Weights of a small transformer language model: a variant of SOAP for these matrices.
Each number is 500 + 25 x the weight over the matrix's rms, rounded and kept within 0 to 999. Layers, rows and columns count from 0. Numbers have three digits each.

# down: layer 9 MLP down (transposed), 6144x1024, rms 0.0626, rows 2135-2159, columns 256-383
# up: layer 9 MLP up, 6144x1024, rms 0.0618, rows 2136-2159, columns 256-383
down2135:480513522478527505500526554501513486493515491454496469458510511463531481529515516469496526492490508488478449529523506475507497509533497493498475485498502497500508495507509510529507505487482509485541509489508492514498456470481491527495497494457474477539476490482481460507495483475484522483494474493503511490476496488482491480501481436513508477484475465478476488509500502493525522470513
up2136:460507526513486491489492482526473518491502501474497510523505495537505460525468477535524527513499484512497486517500492495539473454503509521485488498496508494530504523517530488527498461485497498521506514476497522495501476508536513504486478500519465521491515545451500520433460452465548550560469464495490504488508478493518487496494479484484499479527490525521517502506464527531445494510453
down2136:515479508505518517529496454486462471496536428508493488479473488473461466487535475484527497466488484480519482448501499517498485459458537503475529504453468487513509501491494524522504517507519512509500518508510536476455508521508521478515528490475468483483477463442522512476529509515488507540495485516504494489477390517502477470511520523500515505482486470485516473508520505508505501520495
up2137:489515503527483512525492510494489513495475492483500573495529532478498505483516476477544482487516454475560502550478508488456493527491477468524516513488456497513474514520508499475488543475478468505499506521497492491506497510510481496501517501512493506511521494467523535518530490465518487507482538508538500503515527514491514446488494491534520507459510502525500469538549488489467549508470
down2137:492533481519498547541522502494476537506491534515499502535511473481508478492538509506495471472532510462484505521507461541478483532537509495521499487500496529530491466516519511491487470493523529527568516554532466467477495510458509510476497536498505513514478481480516500540482497519477499475510465492492554496517467513519487525512484485539482506528460484481523533537523511525471501507474
up2138:476518514456534458483475509527460509552544535483472459455474543503506528513487502490526479536493537504508474511534481483480483507499487512481508483519523467520481474512492473447546513475493515495512520483466485533510479510484483493557520511482474487507519492480483474483513515481526537469501506567529483501509455490487490497484501473532519446509473544517493532499499516493531511458423
down2138:473505531475486462483519476508517550486521439513503481519497513494483487510461467549492539481527552525532503511489477502565476500475478455498451488468492508512486510491481433517447468506507471513512510528504501506549507475458444508472520461500495486436468499510497536485525507525531500501541451495491512504495520487459443525472516488454500498507502490477487486484495474488487520507528
up2139:466483517496451495476502547512469475491507540489520503475468527467483495474480516516542530467469517490511494479476480496488452502483475514541518475522511483510492474542488513529461494492495502488530439492533502524518509485542542477511475497477494481469507471490490478485530550479482491495506551522500516491526520480499501510516481526480521460458504493512493490508520550475496475480479
down2139:535484495545476494545542502514465487439515498523497535489493478508503527490497499509507523519472465473480492469473506488494515495518497465518492473505469515472490472510488528486534534504528518500483491487462491460493533502523477502496493494484496528459489531465494540496500500507484490461468483535500493500504498511484514486508516525486468474483501505467466473524514474501501489489487
up2140:557484469497503536495532503474437472500476507535452452455523476509526499520504508485553508496500494513495518537496513523441558501530504480509513491470495481512511507506512506435502519516494500519485466511529494484475487440500503528529497489489465431490500474471515500473510462470488490521536501530509510480488517490521520508506492477485487521456483507502464481517495523497508496499501
down2140:474535508489493529456486522476508490501487495520514504486544503499528486551485534522479511495515481467499531494529522523492499475477496480473516528521487504498464511504502478514494453501523485463494518511479490548466501472499473481481495503459462493469499483490472506465467500518477487478486482503492486501502538523474508488528504528515516499472492500524539503508524478512457481484516
up2141:504479514504493457494508549473478516528488472485550481486465489490507491473476507561531464492513481560487478480540498502483522517506467471547552514522544493494527498457529481497525518508540535501524534522511476507459480519490502520470478502522472490473459487518486487506515531506525554483519533463488539540503494505538472484528490511472495483511517481517547516462519498523551454493504
down2141:512493529525510489521475450527465492499481505528528500482516475503501519541534480525511503484482469497537505509497509459485518528535453472484523485496554480459489528515489496521502492528507468489488480494515554497515496509479487449442482502502475528495498453523462527517518519528526487522469534503489481475507511510493514528513501467483502481479452505460539487449477516470507486522511
up2142:504502463542540512480488512515490483536495440466499511510500503461504472549460525531517506522481486506469449465547518496462465510467525518542496525466530521485491499574530496530520452505516564522500503504540463491487475507470501520482495521514511551480518510491494484547507481508532514476519502506538486467492515519483493507503512485537487498496518503522515514480525465462556508468481
down2142:449498467511533527474483510540457527470538524500505481478471507499484501522469509493512492509456502463516503471521507508512509459494459528528511463467519547503528534506473437514491468518492550422515511495502451483469472517468459494522500539469526507492510500516444478520538482484490501474477484513519494504490485554508473500524493487445469506488537457473497470537491486529453466504534
up2143:521507545489490474514489508494435506494508474525499484487461502511506505540476493460516498490491484490481512492500460477504512508503472455470500496470483449496485487518501471489459515553524491528498481468469482501443499526461467507522511515505531516493521499485548482534484437494523498472476492458490479488499485500483523462479511497537495479438481478470486505555477489487536520473481
down2143:479505470499548524533524488490472472496501484514498527524465490498501480470526518495428524489501500499508512492502518506460556504478532506521496536503494480503482524543496496489486498488474523531441543488516483507511465519523494508511471448538497498506508486543486501514488500508537508493461474544420455508475489461511489535548485512482523496523483503474490483506528483500529500498529
up2144:505502502447532535516482516543454489492498485498491479528518522524470499525475496504535492520517502560500519500511450480510525517525481485491546497500497520490474484485516497467476507500459504490522498499506515520512536511500469504476444485482528500509529502524537486486496503528504515512498564504484454505519500494529496469519492471461523502484530494523495472514515527535505447549545
down2144:487505498502510535529517448494461483503544500492457519506497486465490481496515516536452507520517487514478531528468507509460503516497514490473516460473517520484516514493516513500486478547490518451455474464505498476487523536490539457486537520493514446518514532457533499498502510523525541504533486493495485464499545516458500457520540494495489501512483497531508506474539514442456482470508
up2145:463514491484537439503456503444503520505479502482528513520501495480497525534469462454471426474497465526490558499481479500511444473463469426451492465516489482536475482470512461499477478515480492567474471530504456498531486528466513519497472450483480486498506531498500509488492499493470513486462509478483524473479538523523493525532531513529501499477500495485496514515476474494475469506490
down2145:545483516476495487509485532489495486516493510496507505497536457491534501473495533481474508519551513547513483483517505518511489483495500509485514518483504458540536477505477538499459513528490494515455463494495506541516501497517464514504505494464495545487518480526486450527438526468475489485493470486497502514505517534480511495505554484543515540468475504462521460552519526499472503537464
up2146:457496465488537521491480487508520462508484488484482482483539482462463521534487474489482520485442463515497486513493488521476450512482526517521491467511496522452496481502524552486524487503479544515532499530504508522482517496497533543512521504518503515502500531505492495484549496520520476512459478529452502540527514483498477522525553498495502541516503532480490497527528492498462529503460
down2146:496496537479477480540540489461497480494463543487534542515536491488538467513535501496472542551487486541537524517503470540511516478497462529519478455507461527514475485517508543482507485520487461525504451482505504466522511541485486510457504466490562528470507507466522501558455483487441496525537507499477482499477459530531496479480482493474494536491492469484511491488495482507459485499471
up2147:485462463515482519521524499508565493499518494500516494482527472493519487492520469501503505546506531498483513477443463492453533497526554517510505458488521531520511484476490491498543538509501482537501521436453528516543455539507545464511551523504463490489476511479524532522510516464513527531485490458537473521487564480498510532486534486467504554498505464508502505517488500447479502505528
down2147:509518511493470523515473474506486495493466505485476532546510534525432513524512522505456495507539505494491530510521474527463501509504542493493506552534512519494466511498523517508521550462481510490468548492484500507527488488488448475493496491470445457504530518510529509480489510491499561529507483464487474482512545506478499502454498521520521516467504498506500491542515443490465485493485
up2148:524472496496473509514496481484466477471506500439528523530472525470465525492529553480505430510507507466526504513479531526431483481494475499503488458496497476472500447523466498498485469593504538520492476476516521518535489459494485501471485505516509502546492507516508504516483487465524544537515491485504454462529509457497545478479535498510483482516504503539497498466473487493524500543485
down2148:522489477504477527470485454467524466484498454501481484508496513470473489478478533473554536511534478486493474502501464505471511480538525496457512458500486506493470438466493470518479462530527488524532524494476526512548496464517473475486500548479529548475494495508469509493494480481534516516493481468504499530490511477504489476534517532491496511523480472520509484503531546489491437496416
up2149:503511487527494505499525460454491465507501507468502456491475506504507502514508504477537505485499485540465464486500469535498543547477517531499490485526507515487516493507510479508534493503470467528508473500516520538501487509492489464520508502488490492486516478493506461484505544510483549510505519481500533488489514495500533493530479496528479530469470518519490525545495464534545534494522
down2149:512469495496467527513511477499535525493459473481522497519449518486452508496525535491493466492472499525502502532480495487479492460486474478519446470478460503475471478477498508514480468516532491513480473472506491528491481513487477499498535472492492515509537521492507498503513474532495455489563493483494525468491498461454469488514523531498522515489493468487525476502503475498497557483519
up2150:486493502530550530507468495534440504480469508524533490494447485498477537455487558495487474534502534522515480511517510514525519483492476546493492499486510503498485462490538543516483568525524511487470528491509547471445468529443542489477491535496457488508501523518468500501486497490461467495528541514500461504483475502502495475477490469457470518459491461490475489504489479537520483466507
down2150:443477509503523480507458480518484506516501514532509474517519511479498557526487515492501501504485499493511480479516505463537488479500492489504492493499540494503507527470490498456498499491522486541477466481470490493479519512466518487506481543471491505521491517511493486526511503517496532499506515496498510454501434495476478502460509492465501468471471467472509510514514482500507525509501
up2151:483465516500545524479498485497478502479515512551503488524500542552525522509459511523548433488450488441522540508515505532516496502542548506477516505501519545483462479521538468496496487516474461483505516486483490516520479506498501506510539483500520501500509488495487527484454516512521515518468504513516459513483510516497469515506482461494508528520480463449462476522468510521521477486472
down2151:491476454532417500511489454485530508497539540523497489513467485506470538509530494532465495518523496437466552476505502478523476464511500504489473449519494492498494507480468508503541492527447515505521471496492468491556500516485503519519539486464484454451487515539484518538489465537532514475507498527456504464457432476461503499487521480498507569509495497489505515504521467488491488497489
up2152:498530579500488495491514475499494524482507528494484529549485486491476514485463512511504531495499492526482513506560486486499507488494491519484530460471535492506460495495498505480495546462564501532440481478494502535525464476509513515484483492497524485451489509490503508529502513527540493484530517476520481512443511474558485488504503561534525482498512481475552485470513540523526476491527
down2152:510515540547516497506481443493502509472522542502526504550465551462487533461483529513498445487501483524518491501469488506519495470487538507495473482507528520511477479539502490482458498408509483467517474497507484505498579435484501464506531450535542451488510482539511529517515500456503481486529486522532494499486522492479507396502496513541522496513475471443509513503468516486499442459527
up2153:507481514536516541488518484492508484526506512534507468463486479485479491508480500543505513478539507505509498472493509501497516479499435473524548532514513532487505521520455481500546515475457499505502494519530506519507497519502493490527503477511462470493535469513507508560543490519490517522493478511497506457500479527531474511504554471509530461510537520508465509506485454521539516481491
down2153:532510472495527488501498510508481536486507501499440493465460484510466525552489509494516510469440511477524492578531499486508479491508516540529476482520509553518547469544499465469533522489538498495447486547484465451535527469515489475466481515487487508500464489503476497498524539458496492478483485505529477490520524479529490516488513448501513503511531487506543476509465505499519529418490
up2154:466431508517536515493453479472473509480418519497510498506513477482501514491439487508482509512495501497524480589465495507513507511504518535515464536543466465555537470492401534478540515473460525531503491485507483528485502477483465536545498548492507528480502523487478533490479542549479512512443523496514496530491554483452528522524519513514484525510485545519468501485502515513491549502453
down2154:471466467453471473544508514492478445517479518453460475483476535509548480518541479482539519458518495478471489445502473510532544471513458451488427492535503495513538484479454494501505513506501473499485542487513482475481500485514518511499471508525454519485516524482515513517536493500491507486508464494487492518483535462511485498493494487481513467504505498525505500526461508552538463494494
up2155:493476481483504489508469461475511446529518507509503472482490503473480480499536469499462510481522520496472491507501507498498486521484494520480513498478489532480494504500495526474488497460505495473517494533473513531511504510497459532492538530441466528496533472487500499520518495515531479477480512542531477506517505516472514535476464471527497501523487531515469524510473487555499489488507
down2155:501501465516489508485533472482512505502553475502550449507476493484501499478494520483496463470492520502515512471505471507469477469496482477487502513504479505489485461478531494502471460534508486469470503500490496455485508508487491473530541504481443475494504526466549476467489518519482463465504467468456504502520525476475454501455502512487546489423471479526481504499499510466518408524487
up2156:485552528484538492473543514480544544489467482479500526469465517469446524499484502500516492468478500529474492503515502528485510495480506490483448527500482507476497503482506493488480477515484501494479506490525525556507539548517495509525499501521517488516508481463510493511487468466538503522524523515484501496531515500479463469475507547445509502554494543489490493515510524498475515504505
down2156:510483526537469521496491488520532499531495515505477499512495532494484477516484471529492543460476482493493523488512529493484477542474497488518437479474530480512465517517494466513541509507533519533510492478520496531516494453501504541504467489509460511527540498522488451568512555481482507507483486492471528497486484488521479507496510468493476472499492485488524481471516491507525505542478
up2157:476540503519444477536498480479446525498479483472479496494487494503502537491513512498542485514549540513494439533532486489496490473489515474528518512463517565520507510515503503500484483496507524509475527502465501505478488521494517468510462481509496491482505495494494470509521511492460487454483497490486522483494512523467499502498550488481513502537482490483496502520462503535493444509508
down2157:483491508502516512485465480506539531509510470448541503496497488455539499479473500516492467462511493530537471497446501524521450486529493504484453517489498514491509467494518514511533487490530521540552506510498540501507440476500507524491489525494515508479526509528478516505492461512505498494464509543493508507475493461489493500503542521501488499504490490483503478496526483484437538486520
up2158:509492525521513545486507466517504487515495494507466510516544499486485499506426527507537471478546500478479536475529525477535477465461523492519489453485520508502491539544508499525504484506425502512484490481492497478506492497492469530472542502494477508500481486508476546506528533516506497521505473512492548488498483510441515449456457523488540476515497520491495494488475489550523486470542
down2158:514537523495501517522496512493531536528500467508495500506473534478485537475469513498484495496515480501484511513470509499523480479550513470490545513468507507444495459526492499479509475513510490480509505511489508507453468522531493487476505537544459464510481488466508480499516528462509503494459490506498460533485456475492509451496491473487494506487519459491519508512454463523542494523472
up2159:501475536489502514542510457502539460487506531491496493457522572528454525471472499441486511470524510534506520444490513496454470526493515523503499533524477534498494549501463489475527522516509478480454556513532481473476464508563525516535475502496520492494481476491499506518496496497521506471545496499488512495502487511492515502518500466512498526535498498495497502480500500481483486489512
down2159:524502503483465487480482551493517533460490502528467457476460505485506507500489509480488482505523487490475545484566486549479493486487555500495471510467467567507486496472480465526502487494530479484513465527485523490490536479543448481522492470488468485498522482469510494530501523435516483511490552463517503497510483524541501501471505450467470476498519484532460531499478475486540482501479